config = dict(
    vocab_size=1728,
    norm='rmsnorm',
    positions='learned',
    attn_scale=0.177,
    weight_decay=0.099,
    grad_clip=1.0,
    schedule='wsd',
    doc_mask=True,
)
Each number is 128 + 32 x the weight over the matrix's rms, rounded and kept within 0 to 255. Layers, rows and columns count from 0.

# layer 5 MLP down (transposed), 640x160, rms 0.144, rows 301-322, columns 0-159
[[179 134 154 140 146 113 126 182 145 105 118 121 206 119 131 132 100 119 146 164 115 181  63 120  97 117 162 183 151 160 185 151 144 117 131 132 131 150  95  63 150 180 176 158 125  66 154 115 115 115 169 135 165 139 102 104  51  93 137 132  87 171 159 160 176 158  84 145  77 118 155  99 151 132  90  99 110 179 117 115  80 167 107  62 113 132 156  34 122  92 114 147 101 120 164  77 131 147 123 110  66 152 118 111 162 124 156  67 105 139 134 151 123  91 169 162 161 138 133  91 130  57 148  60 194 191 115 243 173 109 158 161 119  89 120 168 112 120 107 135  94 137 135 115  84 122 143 126  68 144 132 109  93 110 110 130  97 116 142 155]
 [131 108  67 129 146  67 140 143 190 155 152 129  65 160 135 140 113  99 148 112 135 169 150 172  43  97 122  67 145 138 129  97 147  73 130 119  87 172  84 155 231 151  99 147 148 122 195  84 127 102  87  97 130 135 149 160 168  69 146 155 138 150  89  83 206  81 192   0 184  94  64 140  96 190  56 156 173 182 131  90  88  52 137 135 153 132 115  86 155 193 120 156 101 100 213 141  75  87 136  96 106  72 157 121 124 170 110 170 133 152  73  83 138 147 131  75 131 113 162 153 177 163 113 115 137 100 151  47  66   7 165 154 132 179 160 146 131 159 113 184  67 179  71  74 153 148 193 123  90 121 171   3 107 126 136 110 167  44 111 120]
 [109 182  97 175 164 161 188 139 109  80  85 123  54 159 104 144 157 137 171  90 107  96 113 118  86 130 145 118  85 106 125 140 103 140  76 178 116 155 175 131 176 105 132 148 136  91 104 146 158 102 137 136 105 142 131  98 101 140 107  54 155 118 154 152 165 147 132 107 164 146  92 111 125  95 148  77 101 124 169  80 134 175 143 124 168 141 113 133  17 146 222 178 155  84 187 155 126 211 130  97  70 103 128 108 149 130 107 104 130 172 159  96 129 105 139 132 149 163  84 112 224 127 224  97 140  94 152 101 117 124 144 184 200 151 181 139  90 102 151  82 143 136 188 124 106 115 137 141  75 122 128 167 132 163 149 140 151 104 125  99]
 [158 138 125 138 115 172 145 119 140 139 140 112 125 147 137 116 130 115 147 139 130 140 140 129 129 143 114 109 115 119 145 102 108 112 113 129 121 103 102 139 140 149 137 132 160 113 125 138 183 145  95 119 147 141 126  73 139 129 133  87 125 118 134 137  94 159 102 125 133 115  96 103  79 144 104 132 127 119 104 154  64 153 147 122 130 151 150 120 109 151 151  98 116 135 101 154 125  87 143 118 108 105 122 143 119 157 114 158 145 140 105 142 113  83 122 109 142 119 129 150 142 134 144 141 124 107 136  90 144 142 140 107 133 119 121  89 138 149 152 123 150 138 125 135 138 163 136 117 156 141 124 147 107 151 138 137 137 149  88 146]
 [ 72 105  85 110 111 172 157 143 187 108 131  64 106 143 135 130 168 118 125 150 199 132 110 135  55 126  99 152  97 166 102 170  85 197 127 156 145 169 168 183 114 176 150 122 129 144  87 165 143 150 110 102 111 114 158 121 200 160 138  64 107 186 100 186 158 119 148  84 147  51 125  88 164 134 118 156 118 179 110 130 160  88  96 101 126 126 109 146  81 185 159 118 181  79 100 139  93 136  79 116 131 121 147 102 143 165  97 113 145 164  85  84 158 145 156 170 129  74 138 124 136 139 181 106 136  81 187 169 119  38 103 146 182 112 126 104 149 140 155 116  88  73 106 125 162 119  69  83 116 117 131  91 145 113 101 162 163  87 205 132]
 [137 142 115 135 121 126 130 135 141 118 135 142 145 125 126 115 124 115 126 134 122 133 145 128 138 121 129 121 145 123 124 141 123 121 113 136 128 123 139 134 137 132 137 131 128 130 127 134 146 123 120 141 127 138 132 119 134 138 127 110 126 125 131 122 103 128 125 123 131 123 134 141 118 126 129 123 118 126 132 121 122 124 122 128 120 129 141 128 123 141 122 131 142 123 143 133 126 127 122 124 137 115 134 106 119 120 123 128 133 143 132 121 116 118 125 130 128 130 117 130 120 129 128 121 136 119 118 133 137 116 133 128 132 124 136 125 127 116 128 122 126 127 137 122 135 127 123 120 123 139 124 139 135 128 141 135 130 136 141 132]
 [121 123 137  97  81 108 122 143 137 150  85 100 129  85  87 162 101 115 103 147 152 125  99 105 137 160 111  80 119 117 125 130 111 107 105 159 104  88 113  94 150 137 135 173 125 109 138 109 131 106  89 151 121 117 119 124 104 130 128 168 133 181  93  81 154 141 113  94 159 164  48 142 112 105 125  80 145 176 116  78 126 111  86 137 136 155 148 108 159 129 138 148 125 149  79 158 109  99 143 123 108 115 119  67 101 164  96 110 118 138  98 122 128 172 185 111 135 155 142 147 156 142 100 119 172  84 104 104 131 119 145  84 119 144  97 125 132 104 156  92 148 161 113 132 133 150 138 139 138 147 107 140 126 106 109  94 145 113 152 155]
 [173 138  47 127  98 136 186 131 170  96  97 134  87  75 167 157 126 115  88 123 130  96 103 199 194  68  90  85 109 126 123 101 124  42  76 100  89  70  97 138 140 147 132 115 118 129 137  77 114 198 134  78 112  51 149 139 123 152 117 124  32  81 121 158 148  71 133 127 132 159 132 129  96 150  98 118 130 105 130 115 103 115 133 168  63 142 156  94 138 100 114 135 195 127 182 133  94 116 202  91 163 141 183 104 111  81 117  87  79  75 130 145 147 171 139  95 127 150 120 149 108 117 107 162 172 127  69  65  92 133 130 141 117 177  98 122 137  89 136 143 145 114 107 157 132 101 109  74 125 155 199 187  68 109 181 154 117 130  98 152]
 [126 127 122 134 128 133 131 125 132 124 128 128 137 133 126 125 128 124 125 131 129 130 130 128 131 127 125 130 132 128 125 134 127 127 128 134 132 122 129 134 134 130 131 130 129 131 125 129 133 130 124 134 129 123 127 120 128 133 131 131 128 124 128 124 121 129 124 126 129 123 134 137 127 126 130 128 121 125 130 128 130 127 133 135 127 129 125 123 128 131 127 132 134 127 136 131 124 125 126 129 129 116 129 120 132 129 123 129 129 132 131 126 123 125 136 124 130 128 133 131 130 130 126 125 125 126 122 131 131 122 129 131 124 124 129 123 134 131 124 126 123 127 130 123 129 133 121 129 121 127 125 127 132 132 132 126 128 130 132 124]
 [101 181 117 115  78 133 122 155 131 127 173 145 132 119 114  65 155 116 166  87 144 140  99 198 115 120 160 157 183 102  97 178 114 151 140  83 127 102 127  96  79 123  96 118 116 123 109 130 108 142 147  92 160  57 126 114  73 139 130 186 100 194 135 136 143 173 113 125 146 142 151 100 119 154 152 107 127 110 142 126 105 121  93 142 124 143 138 105 185 174  46 115 119  89 141 130  76 102  32 109 141  63 157 131  84 142 118  82  67 143  58 133 168 177 113 158 111 145 157 134  86  89 142 145  96 106  91 168  59 141 114 151 124 104 142 133 131 159 146 107 141 142 143  64 103 132 146 145 125 155 141 118 189  91  98  93 113 145 143 161]
 [145 192 188  65 101 141  59 150 211 167 107  92 128 108 144  95  65 177 103 117 125 106  97  70 132  70 196 132 122  69 116  85 125  75 131 157 106  82 177 110 136 139 102  96 171 154  59  57 116 192 188 114 121 156 169 143 196 184 148 140 179 139  99 165 130 128 108 110 110  94 135 116  56 149 146 138 102 108 111 141 124 150 148 172  97 119 192 144  87 145 149 118 116 165 255  18 164 136 119 169 123 149 123  64 129 160  76 139 123   3 129  74 162 110 163  72 183 114  56 180 223  75 141 105  91 113 142 124  90  93  83 107 147  61  75 134 152   7 203 122 107 116  46 149 182 132 119 135  55 147 156 187  94 194  84 151 191  79 156 101]
 [114 168  71 118 102 116 109 119 177 140 138 122 171 109 133 123 168 151 120 138 165 142  97 142 128 116 137  88 153 116 154 104 126  62 123 136  83 110 147  95 190 114 182 167 125 142  22  83 169 143 116 127  84 129 124 133 112 140 143 105 133 100 124 138 153 156 103  89 145 109 122  77 126 167 103 141 124 211 104 146 117  80 128 114 137 148 145 116  83 138 151 187 100 106 114 102 194 103 121  83  95 137 148 133 127  98  83 130 122  98 119 142 104  72 105 150 142 191 149 124 142 106 109 121 126  98 119  91 144 112 141 119  96 117 141 118 129 107 108 158 125 110 126 166 117 121 102 120 152 126 119 146 131 137  90 113 127 150 108 146]
 [ 92 113 133 141 133 132 123 148 137 104 182 102  71 129 130 169 142 125 109  63 188 118 114 183 105 105  75 157 148 174 155  85 153 157 116 142 150 133 173 124 109 148 230  85  75 154 180  95 154 191  89 162 108 127 144 117  84  82 114 113  97 156 115 179 132 114 177 177  86 132 130 137 212 146 145 175 126 106 123 121 127 104 123 118 169 137 125 157  95 131 107 166 131 126 201 120 134 151 150 134 107 113 196 115 106 118 152  81 124 124 119 108 176  93  99 110 101 133 197 108  95 124 153  79 156 109 187 192 154 165 130 115 116 115 140 169 131 115  93 188 145  97  98 162  85 150 131 121 103 160 123 100 164 159 119 138  58  91 118 133]
 [112 157 130 111 108  98  94  99 114  95 155 133 111  71 115 126 128 165  82 152 144 180 147 153 121  87 123  60 206 107 138 146 133 114 193  89  83 151 129  91 148 159 157 131 168 105  57 147 142 214 133 158  93  94 117  68  78 123 133 119  83  83 110 194 152 216 183 123  87 121 117 100 130 125 112 110 127 114 167 106  90 154 148 168 113 120 153 185  92 161 107  64 170  40 164 103 159 121 135  99 142 171 111 150 140  38 144 139 135 125  77 106  55 190 164  70 135 176 173 117 120  42 136 118 102 142   0 159  82 186 189  92 158 137  55 126  84 154 129 160 128 164 174 134 148 119  75  91 184 168  76 101  99 136 126 149 151  98 131 147]
 [136 138 102 125 211 146  93 166 129 119 152 178 109 161 134 141  99 113 167 114 132 171 116 154 126  97 132 132 112 130 152 169 139 139 147 135  64  65 156 166 124 161 107  82 147 109 145 129 182  95 160 131 141 135 104  90 125 157 138 146  88 114  75 123  99 108 150 146 115 205  49 109  89 152 143 114 139 179 149 103 144 126  86  66 197 143 101 170 153  74 166  77 118  86  74  79  87 161 157  72 138 109 148 110 167 161  78 147 103 110 112  35 147 173  97 144 161 135 125 124 104 107 114 127  93  84 162 169 101 106 101  97 126 182 123 101  86 176 166  97  81 102 121 114 180 124 158 124 147 117 140 143 152 145 152 108  63  97 133 148]
 [124 115 127 119  85 152 124 109 238 129 116 116 144 106  79 153 125 140 153 117 120 164 139 206 129  96 126 118 121 126 126 123 141  98 129 110 123 100  94 118 118 129 164 124 105 124  92  96 149 173 133 145 115 117 111 163 144 115 155  91  96 112 161 155  95 140  69 181 124 178  98 123 108 118  74 104 166 126 112 205  86 140 122 113 179 154 170 135 144  77 114  40 129 119 118 196 109 144 155 114 105  99 148 177 137 122  94 138 114 129 153 158 146 106 155 166 105 134  95 140  96  97  85  87 132 154 133 132 123 148 133 107 114 106 140 121 149  90 107 109 137 122 141 116 119 145 147  71 150 142 120 134 163 154 169 114 133 127  55 135]
 [130 134 123 128 130 123 126 131 143 117 135 131 139 129 123 119 132 118 128 130 132 132 133 130 136 123 122 127 134 127 126 138 130 119 122 129 126 126 128 129 136 132 134 129 131 133 130 126 140 123 121 134 123 134 131 118 125 137 125 113 124 118 128 124 110 127 123 127 138 134 132 135 120 134 129 120 128 128 131 133 128 129 130 128 128 126 134 124 122 139 121 132 140 121 138 132 122 124 124 129 136 120 129 115 117 124 126 128 126 141 125 127 118 118 128 132 127 123 127 130 128 129 125 124 131 122 122 138 138 125 139 128 133 127 136 123 129 129 129 132 128 129 128 123 125 127 125 122 127 137 124 134 131 127 131 126 126 136 138 132]
 [133  99 129 147 150 142 147 138 117 130 142 166 112 127 153 148 112 164 133 119 123  94 145 111 114 131 149 114 122 120 144 166 126 141 131 141 144 171 122 121 149 109 109 161 145  94 126 128 142 159 109 151 141 135 125 101 159 159 144 116 157 101 138  96 176 104 125 122 125 142 135  97 120 137 102 133 159 100 150  90 130 120 115 138 136 121 141 112  81 167 100 124 145 137 155 131  86 101 113 116  99 150 136 106 125 115 130 131 116 135 155 153 124 140 135 128 126 113 119 150 137 114 102  87 146 142 135 138 148 134 153 160 114 108 126 133 156 111  88 150  97 134 128 186 129 134 107 141  77 140 142 135 133 135 179 145  94 133 130 116]
 [ 84 202 108 173 138 152 119 115 149 158 113 107 150  63 116  63 137 127 110 115 103 142 122  87 162 185 117 164 111 152  91  66 109  91 139 139  95 101 130  58 147 143 130 168 130 170  80 101 108 193  64 146 149 118 144 120 164  85 121  40 170 133 203 126 129 173  68  97  68 107  36 143 128 140 100 155 129 159 122 214 133 102  98 134 111 149 202 108 103 172 176 150  89 162 160 191 115  85 115 146  38 124 111 124 103 161 141 243 160 107 100 162 101 169  41  66 116 172 138 141  95 162 109  84 128 146 150  89 160 105 132 151 161 131 132 110 152 131 161 144 131 165 125 207 127 127 154 122 156 117  80 233 140  71 176 109 115 157 166 154]
 [161 155 115 133 101  89 159 131 145 143 139 138  78 120  58 153  75 117 129 126  57  60  98 129  98 113 149  97 136 121 100 106 135 108 145 109 131 161 146 171 195 120  86 132 136  89 120  66 108 105  86 161 148 124 150 146 130 127 147 180  82 164 143 166 142 120 150 113 181  97 188  65  74  75 114  83 159 131 175 108 122 189  84 180 153 122 222 151 115 141 178  78 103  31 101 108 161 135 176 204 120 114  49 113 121 104 155 115 129 112 124  90 102 141 119  52 155 127  36 204 217 155 123 157 161  95 139  41 131  42  86 127 104  99 118 129  81  55 197 139 112  96 106 128 162 153 148 171 134  86 167 166 102 101 225 162 139 112 112  90]
 [131 167 128 126 122 122 125 128 109 119 131 143 157 101 125 128  90 130 132 145 124 133 129 128 140  90 133 121 154 140 117 152 109 113 114 156  85 107 125 124 113 133 137 135 142 114 114 115 144 138 100 140 149 132 115 153 134 162 128 123 113 108 135 138 109  98  98  94 154 131 141 142 128 144 144 138 116 153 140 114 122 129 122 156 111 147 151 139 104 139 131 124 155 121 162 136 123 119 143 137 168 103 149 102 119 117 110 138 160 117 112 129 116  94 121 132 133 143 106 130 132 147 106 120 144 108 136 132 136  91 121 103 102 154 159 110 121 118 119 136 142 124 150 112 141 127 105 114 128 145 154 151 160 119 130 111 141 130 156 141]
 [205  84 107 135 132  42  68 106 192 128 133 212 115  92 157 166 100 137 120 132 145 134  94 212  76 125 145 191 128 163 131 113 153 109  92 112  99 178 143 122  74 153 117  30 149 146 157  93 137  99 111 137  71 163 123  99  78  87  88 143 243 120 162 109 106 157 109  76 151 132  78 131 203 186 190 154 128 100 186 134 139 148 161 114  99 134  94 111 197 126 157 147  87 150  80 169 144  86  74 160 138 105 109 118 132 109 215 135  49 132  76 178 167 162 177 164  95 133 118  99  81 116  59  94  92  75  96 174 124  77 149 123  95 153  99 170 108 171 146 167  99  88 133  52 135 138 159 126 161 125 183   0 125 131 141 121 155  79  30 121]]
# layer 5 MLP up, 640x160, rms 0.167, rows 302-322, columns 0-159
[[ 98 173  89 101  60 162 100 149  48 105 141 115 137 114 129 120 146 182 119  73 157 128 147 134 155 171 105 153  89 206 127 119 137 239 114 131  99 122  99  86  99 109 139  81  71  82  99 161 178 119  95 148 101  44 147 130  39 102 141 129 174 168 107  97 106  91  76 140 133 231 167 145  99 204 130 160 160 169 163 230 106 183 160 163 173 128 136 228 187 110 133 112  71 128 125  52 147 191  93 154 121 145 144 108  79 140 127 157 141 105  82 150 124 174 138 163 127  98 161 133 176  61 116 159 137 124  32  91 109 144 138  85 116  92  91 135 130 135 135 154 219 144 101 153  79 109  82 118 182 127  86 130  96 139  78 121  99 182 146 111]
 [128 116 132  92 117 199 106 181 136 140 110 115  94 118 120 124 142 137 148  89 146  98 110 133 130  81 145  90 113  69 129  67 127 146 136  97 162 105 120 149 156 197 134 135 135  99 142 174 103  92 104 101 106 117 117 119 133 110 130 147 174 169  15 138 139 182 150 122 132 161 111 107 143 139 147 195  82 149 140  92 164 136 169 150 120 146 131 121 109  94  68 133  34 113 153 128 190  90 161 104 132 155 160 107  56 149 147 181  90 174 133 128 154 143  96 150 100 163 157  76  63  73 133 185  86 164 104  99  89 167 143  87 120 105 151 135 134 135  85 123 132 120  51 179 144 121 185 159  98  86  91 174 138  75 185 201 103  90 118 145]
 [102 121 125 148 131 122 111 124 130 133 139  97 126 116 124 162 138 156 125 130 103 114 118 147 117 191  95 133 112 161 120  95 141 157 141 155 140 171 149 129 123 129 151 118  99 105 143 124  88 146 143 103  90 118 125  84 142 130 117 145 106 136 137 155 157 116 157 108  91 140  93 104 135 130  92 103 133 133  87 149 109 134 112 109 142 103 132  96 137 105 134 126 135 129 121 145 101  94 111 158 133 124 108  86 114 117 172 158 131 112 147 157 100 102 100 139 153 124 160 113 150 121 122 132 125 124 124 128 128 110 108 142  83 119 120 151 171 134 145 132 154 139 130 130 120 127 129 127 129 101 126 144 142  99 115 108 118 129  77 108]
 [146 104 172 103 104 165 121 152 118 104 149 129 157 118 115 128 174 125 196  66 136  73 153  99  77 172 133 135  72 151 131 159 120  53 147  57 136 122  66  55  88 159 170 114  99 114  94 131  96 124 208  86  98 100 124 194 111  70  98 113 102 135 138 139 166  99  72 125 146 231 192 117  76 148 118  93 165 117 116 171 103 118 168 142 216 112 177 134 159  77 123 118  45  81 142 101 137 168 165  67 108 170  88 118 168 150 161  71 185 119  99  99 108 134 128 133  86 106 160 144 128 139 107 205 119  69 112 130 138 140  48  97  95  98 121 130 143 147  98 116  81 114 150 136  98 129  98 134 223 128 147 130  72 150 113 178  85 193 125 110]
 [ 95 103 142 127 128 128 123 116 111 139 116 108 104 138 122 142 145 144 133 112 137 120 107 139 138 141 101 128 116 122 133 123 138 135 151 125 113 135 131 113 123 138 127 111 130 131 142 128 109 135 130 114 131 115 127 119 130 119 134 146 139 126 130 134 145 118 144 117 130 137 120 131 132 128 128 139 135 123 125 132 125 151 125 141 140 131 123 137 145 125 140 130 117 128 110 127 132 129 113 122 128 147 116 135 128 134 139 122 133 114 136 138 133 153 135 129 132 129 139 124 135 134 135 136 126 134 132 132 126 133 125 140 132 120 113 129 144 134 134 133 111 133 110 141 113 132 137 124 144 114 142 110 119 112 107 116 115 124 117 127]
 [ 91 118 148 134  90 183 155 141  67 122 173 133 129 124 157  88 152 180 123 148  84 113 147  97 155 158  97 139 165 145 152 123 123 122 104 133  95 114 154 115 125 132 123 109 135 151 118  93 145  82 151 112 124 166 120 144 142 141 146  82 103 177  70 135 113 129 146  83 112 171 102 152 179 175  92  96 139 100 140 176 172 135 128 120 116 125 186 170 150  94 151 111 105 142 104 120 107 146 104 145 124 150 115 106 137 120 141 118 128 159 138 153 105 137  86 125 155 108 170 148 117 158 146 164 153 154 174 139 164 109 136 192 104 129 123 120 149 174 146 178 159 126 137 148 107 109 135 134 148 103 111  98 143 142 138 132 103 142 133 107]
 [135  88 126 116 107 106 131 159 132 218 114  99  93  96 129  96 156 126  96 111 166 136 151 165  93  92 136 128 103 159 159 140 123 103 140 122 105 150 154 140 110 113  37 119 146 172 221 118  92 129 116 100  91 155  94 119 137 158 139 135  63 127 116  60  80 130 166 176 121 188 158 150 164 142 137  99 185  95 141 116 101 154 131 129  81 109 129 141 161 122 158 115 133 104 143 138  56 221 123  99  73 119 147 116 154 102 117 162 101  65 138 123 148 228 183 139 108  52 163 153 117 186 155 145 159 184 155 121 139 150 141 167  98 192 129 139 187  61 170 167  95  94 140 181  90 106 119 125 164 112 131 110 126 182 165  71 124 128  91 149]
 [124 136 130 122 126 124 128 122 123 140 121 126 113 117 132 126 134 133 129 129 125 124 132 129 119 128 136 140 121 127 134 128 128 128 129 136 144 127 133 116 122 124 134 120 121 124 129 129 115 129 134 129 139 126 126 134 129 110 125 134 126 140 129 138 135 131 129 135 129 130 142 118 129 140 128 134 139 128 116 124 123 126 133 125 137 128 120 131 129 123 127 127 127 140 113 123 135 140 130 138 120 136 125 131 124 138 139 132 132 123 131 122 123 132 125 138 120 126 127 122 140 132 134 142 128 134 137 132 128 129 134 131 128 131 111 145 127 135 125 130 119 136 128 130 138 125 138 131 142 119 134 126 128 124 128 132 123 122 126 132]
 [132 118 156  99  80  98 175 103 153 126  86 130  66 150 107 114  98 105 140 104 121  83  69 138 125 184 135  95 157  92 117 153 107 181 124 142 135 129 110 136 156 187 151 144  94 145 166 111 139 126  75  62  79  80 111 101  60  81 114 176 132 169 116 119 115 129 159 123 125 151 162  80  88  84 120 166 116 103  91 163 156 105 144 144 141 151 126 111 189  86 135 128 100 155 112  87 123  68  99 166 157 142  87 108 111 152 104 155  72 175 155 164  61 107 137 141 104 136 105  76 114 112 134 142 145 200 117 105 133  93 100 166 108 113  86 172 112  56 128  71 140 123 111 108 136 153 141 137 100 157 202 107 173  77 131 113 178 100 109 130]
 [117 131 157 103 132  98 176 104 143 113  53 117 114 166 144 153  61 148 170  77  91 162  88 171  47 114 136 147 142  81 145 137 139 212 168 146 102 121  85  89 134 184  64 141  87 100 153 162 117 156 242 179  98  93 123 115  74 169 119 111 151  93 110 179 127 169  66 190 142 145 123  79 127 229  60  51 145  82  95 153 165 182 194 105  50 134 166  78 142  70  95 120 121 176 132  97 146 198 101  91 158 150 132  92 112 106 182 110 106 132  77 115 163 174 201 173  88  81 105 117 130  80 104  96 113 134  63 164  98 166 149  81 159 147  61 132 106  96  86  96 137  74  81  95  97 170 118 110  53 133 123 114  98 129 126 168 160 100  32 137]
 [ 63  89 134 146 113 183  93 141 117 111 132  41 137  99 125 119  79 157 104 135 168 132 119 132 110  65  82 144 125 108 151 140 154 100 125 131 202 132 106  74  90 129 150  86  85  98 125 159 107 159 144 122 147 122 169 158 145  93 108 118 148 126 124 137 154 122 160 154 116 121 104  87  94  75 177 119 117 172 107  99 129 130 127 146 121 117 124 141 132 171 115 132 152 139 112 128 163 167 154  98 169 145 124 114 117 149 164 110 148 126 145 128 131 105 167 131  90 135 122 125 113 106 111 131 106 107 167  59  89 110  77 115 143  83  83  84 157 140 105 112 168 129  88 143 126  94  93 111 124 122  95  90 132 161 128 155 121 103 117 143]
 [111  92 128 146 155 115 119 140 124 226 110  90 100 107 102 195 117 122 113 108 166 105 105 193 124 127  83 137 116 136 129 112 126 159 152 144 134 183 154 134 165 165 179 101 114 156 199 117 109 198 112 109 109 143 130  76 163  69 115 140 152 107 161  74 155 116 175 160  60  88 173 130 133 132 178 168 152 136 126  96 132 116 126 145 170 131 102 148 139 138 185 107 101 144  83 134 148 127 100 132 117 110  89  67 150 119 130 132 105  64 153  58 152 145 118  89 126  94 147 110 134  99  90 161 155 153 143 127 112 142 129 167 139  99 107 152 116 154 101 143 113 108  52 165 107 126 129 150 121 135 192 101 134  79 114 157 125 112 101 130]
 [ 99 124 122 109  94 110 133  87 168 177  83 121  92  75 134  89 131 141  65 107 112  49 164 183 118 141 107 108 128 160 108 146  80 120 118 127  64 116 104 156 129 108  64 130 140  82 169 115 109 169 132 105 109 147 119 164 162 110  77 212  91 154  80 102  68 102 179  43 190 151 126 167 115 110  97  72 143 131 143 122 142 121 115 157 100 103 198  97 134 136 136 127 139 132 108 150  75  42 136 134  98  71 139 110 120 203 110 166 116  11 129 103 118 118 152 126 137  61  96 133 172 134 206  94 144 197 136 128  93 148 137 131 134 173  99 169 175  99 165 112 122  85 106 142 112 106 156 157 128 106 130 117 114  92 103 106 169 122 115 144]
 [145 209 216 100  75 141 127 118 102 155 146 124 165  80 140 170 138  91 148 136 131 117 120  99 105 205  98 171 119 146 140 104 128 108 155 125 117 175  95 143 104 114 109 104  96 155  89  85 155  94 139 109  94 140 134 132  94 101 135  63 119 125 203 115 103 168 147 143  83 134 139 107 119 140  80 110 161 103  67 219 105 178 141 101 150 120 139 118 141  82 178 112 135  80 116 142 136 159 128 178  92 113 119 120 156 109 160  92  63 149 162 177 151 136 106 167 167  48 167 147 176 143 125 165 181 107  72 169  78 111 146 187 145  94 102 155 173 161 110 143 126 134 167 119  42 145  70  84 198 141 143 103  95 125 169 150  99 122 104  97]
 [143 163 161 143 133 205 135 129 124 121 116 154 163 126 121 106 131 103 102  84 148 106 162 161 127 140 104 121  49 152 134 163 160  83 182 129 164  80 128 138 119 132 146 100 125  95 133  89 127 139 147 121  98 149 132 140  90 109 117  96 108 104 106 125 122 151 136 159 111 149 151 123 139 154 140 102 110 108 109 175  95 111 184 174 126 124 105 172  99  92 129 108  77 148  85 135 151 122 135  85  82  80  85 128 137 121 141  83 125 128 117 101 162 134  82 113  76 122  96 120 104 146 129 150 140 160  76 103 137 173  59  75  87 110 152 133 146  79 108 141 165 117 184 121 138 120  96 103 150 127 115 117 115 107  92 136 157 129  93 143]
 [106 108 145 134 113 127 127 120 113 140 117 115 114 116 145 128 135 136 126 113 126 120 117 135 130 151 107 130 118 126 131 125 128 132 146 136 121 132 130 114 122 143 121 108 134 120 133 140 117 135 143 135 132 116 128 133 135 130 131 123 129 135 122 145 144 124 132 130 121 118 140 129 140 129 118 145 118 126 132 121 130 132 135 138 126 131 125 132 131 116 134 127 127 139 118 128 135 126 121 125 132 142 121 133 140 123 125 133 135 109 140 132 132 150 134 126 125 134 126 124 134 127 133 134 131 141 126 133 124 121 129 129 125 116 117 138 138 131 130 137 112 131 124 144 121 123 136 120 138 114 134 121 125 124 118 141 125 123 122 126]
 [159  92 174  92 156 117 162  99 136 154 144  81 128 140 133  98 164 121 146 132  71  80 118 139 101  86 121 100  89 147 138 146 102 118 175 136 140 121  84 100 147 140 105 144 130 135 183 103 129 205 175  85 155 103 145 155 119 118 151 133  84  96 156 104 104 130 111  98 131  80 145 140  80 178 121  94 180  91 125 194 137 116 119 173 167 132  95 224 180 104 130 117 102  84 120  88 121 141 133 137 102 149 122  97 156 134 119 104 120  46 163 116 149  96 170 122 108 135 112 125  77 113  57 150 148 179 106 123  77 124 110 122 114 162 134 101 146 155 118  99 125 118 117  90 113 127 142 145 182 131 141 120 142  62 142 168 169 139  74 133]
 [148 104 140 124 179 110 134 112  65 105 184 174 110 173 227 132 179 147 118  76 130 148 151 108 160 136  83 154  74 157 134 168 123 106 104  98 134  69  99 127 120 120 140 131 119 120 154 101  69  94 173 107  78 107 123 218 124 157 154 130 140 141 167  81  89 100 109  98  83 152 157 133 111 196 126 117 151 112 110 157  13 154 140 126 185 128 112  82 124 130 122 109  78 118 158 100 139 166  97  82 130 111 168  96 132 137 182  83 113  40  93 140 135 160 157 140 136 118 143 138 110  75 122 204 130 176 154  94 150 171 112  88 107  76  56 126 106 153 159 153 201 179 128 192 118 115 144  80 162 132 101 110 124 133 116 130 133 109 135 137]
 [221 124 146 121  73 148 152 154 138 129 119 135  78 134  96 100 164  51 141  78  63 124  89 112 133 110  79  70  49 181 113 150 119 126 165  93 138 114  85 103 153 111 127  82 142  92 167 127 143 233  95 116 114  38 145 101  81 135 179 150 135 126 118 125 117 173 171  93 147  81 144  83  68 147 136 132 143  66 109 150 102 211 151 179 186 131 151 137 192 152 194 113  94  52 113  49 154  37  95 167 114 176 162 104 101 161 196  85 142 133  81 118 174 107  88 160 142 113 118 146 139 129 177 162 135 114  78 102 145 115 122 127 144 106 111 111 134 145 197 167 124  86 122 154 146 132  63 120 148  87 179 169 164  63 148 198  86 145 113 111]
 [120  80 153 101 129 143 119 135 100 165 143  96 111 129 140 125 127  62 149 134 136 108 143 126 109 115 128 155  88 144 131 140 140 145 188 127 136 136 115 134 128 167 144 109 128 132 149 147 108 111 189 136 102 148 125 109 185 108 102 139 151 137 123 100 140 158 176 136 122  92 118 130 129 137 133 147 137 107 103 138 143 109 122 142 125 126 127 163 114 127 144 131 154 110 126 137 132 150 150 113  93 152  92 132 132 126 170 128 150 108  88 121 145 182 129 128 113 129 172 139 127 108 142 151 142 140 113 122 135 151  95 120 138 105 128 148 165 134 148 136 107 138 111 161 114 121 113 139 151  79 132 103  95 123 126 112 132 115  83 122]
 [108 157  70 108 165  70 131 146  70  88 156 174 124  51 113 176 146 139 197 131 118 169 155 165  88 120  95 176 127 178 115 158 126 151 158 114 127 181 117  67 100 129 120  74  75 143 147 168 163 133 111 112  98  37 157 133  99 115 170  99 149 114 127  92 131  81 122 142  93  72  86 119 117 229 183 205 160 120 112 152 159  69 165 122 173 123 134 152 191 111 125 148 193 144 119 152 113 140 152 107 161 149  94  97 210 146  79  96 130 103 107 107 119 200  51 175 118 101 166 119 156  64  85  87 125 124 112 144 111 109  97 116 154 126  80 129  61 180 112 196 142 141 154 145 136  89 159 101 178 173 123 131 128 133  12 119 123 145  98 143]]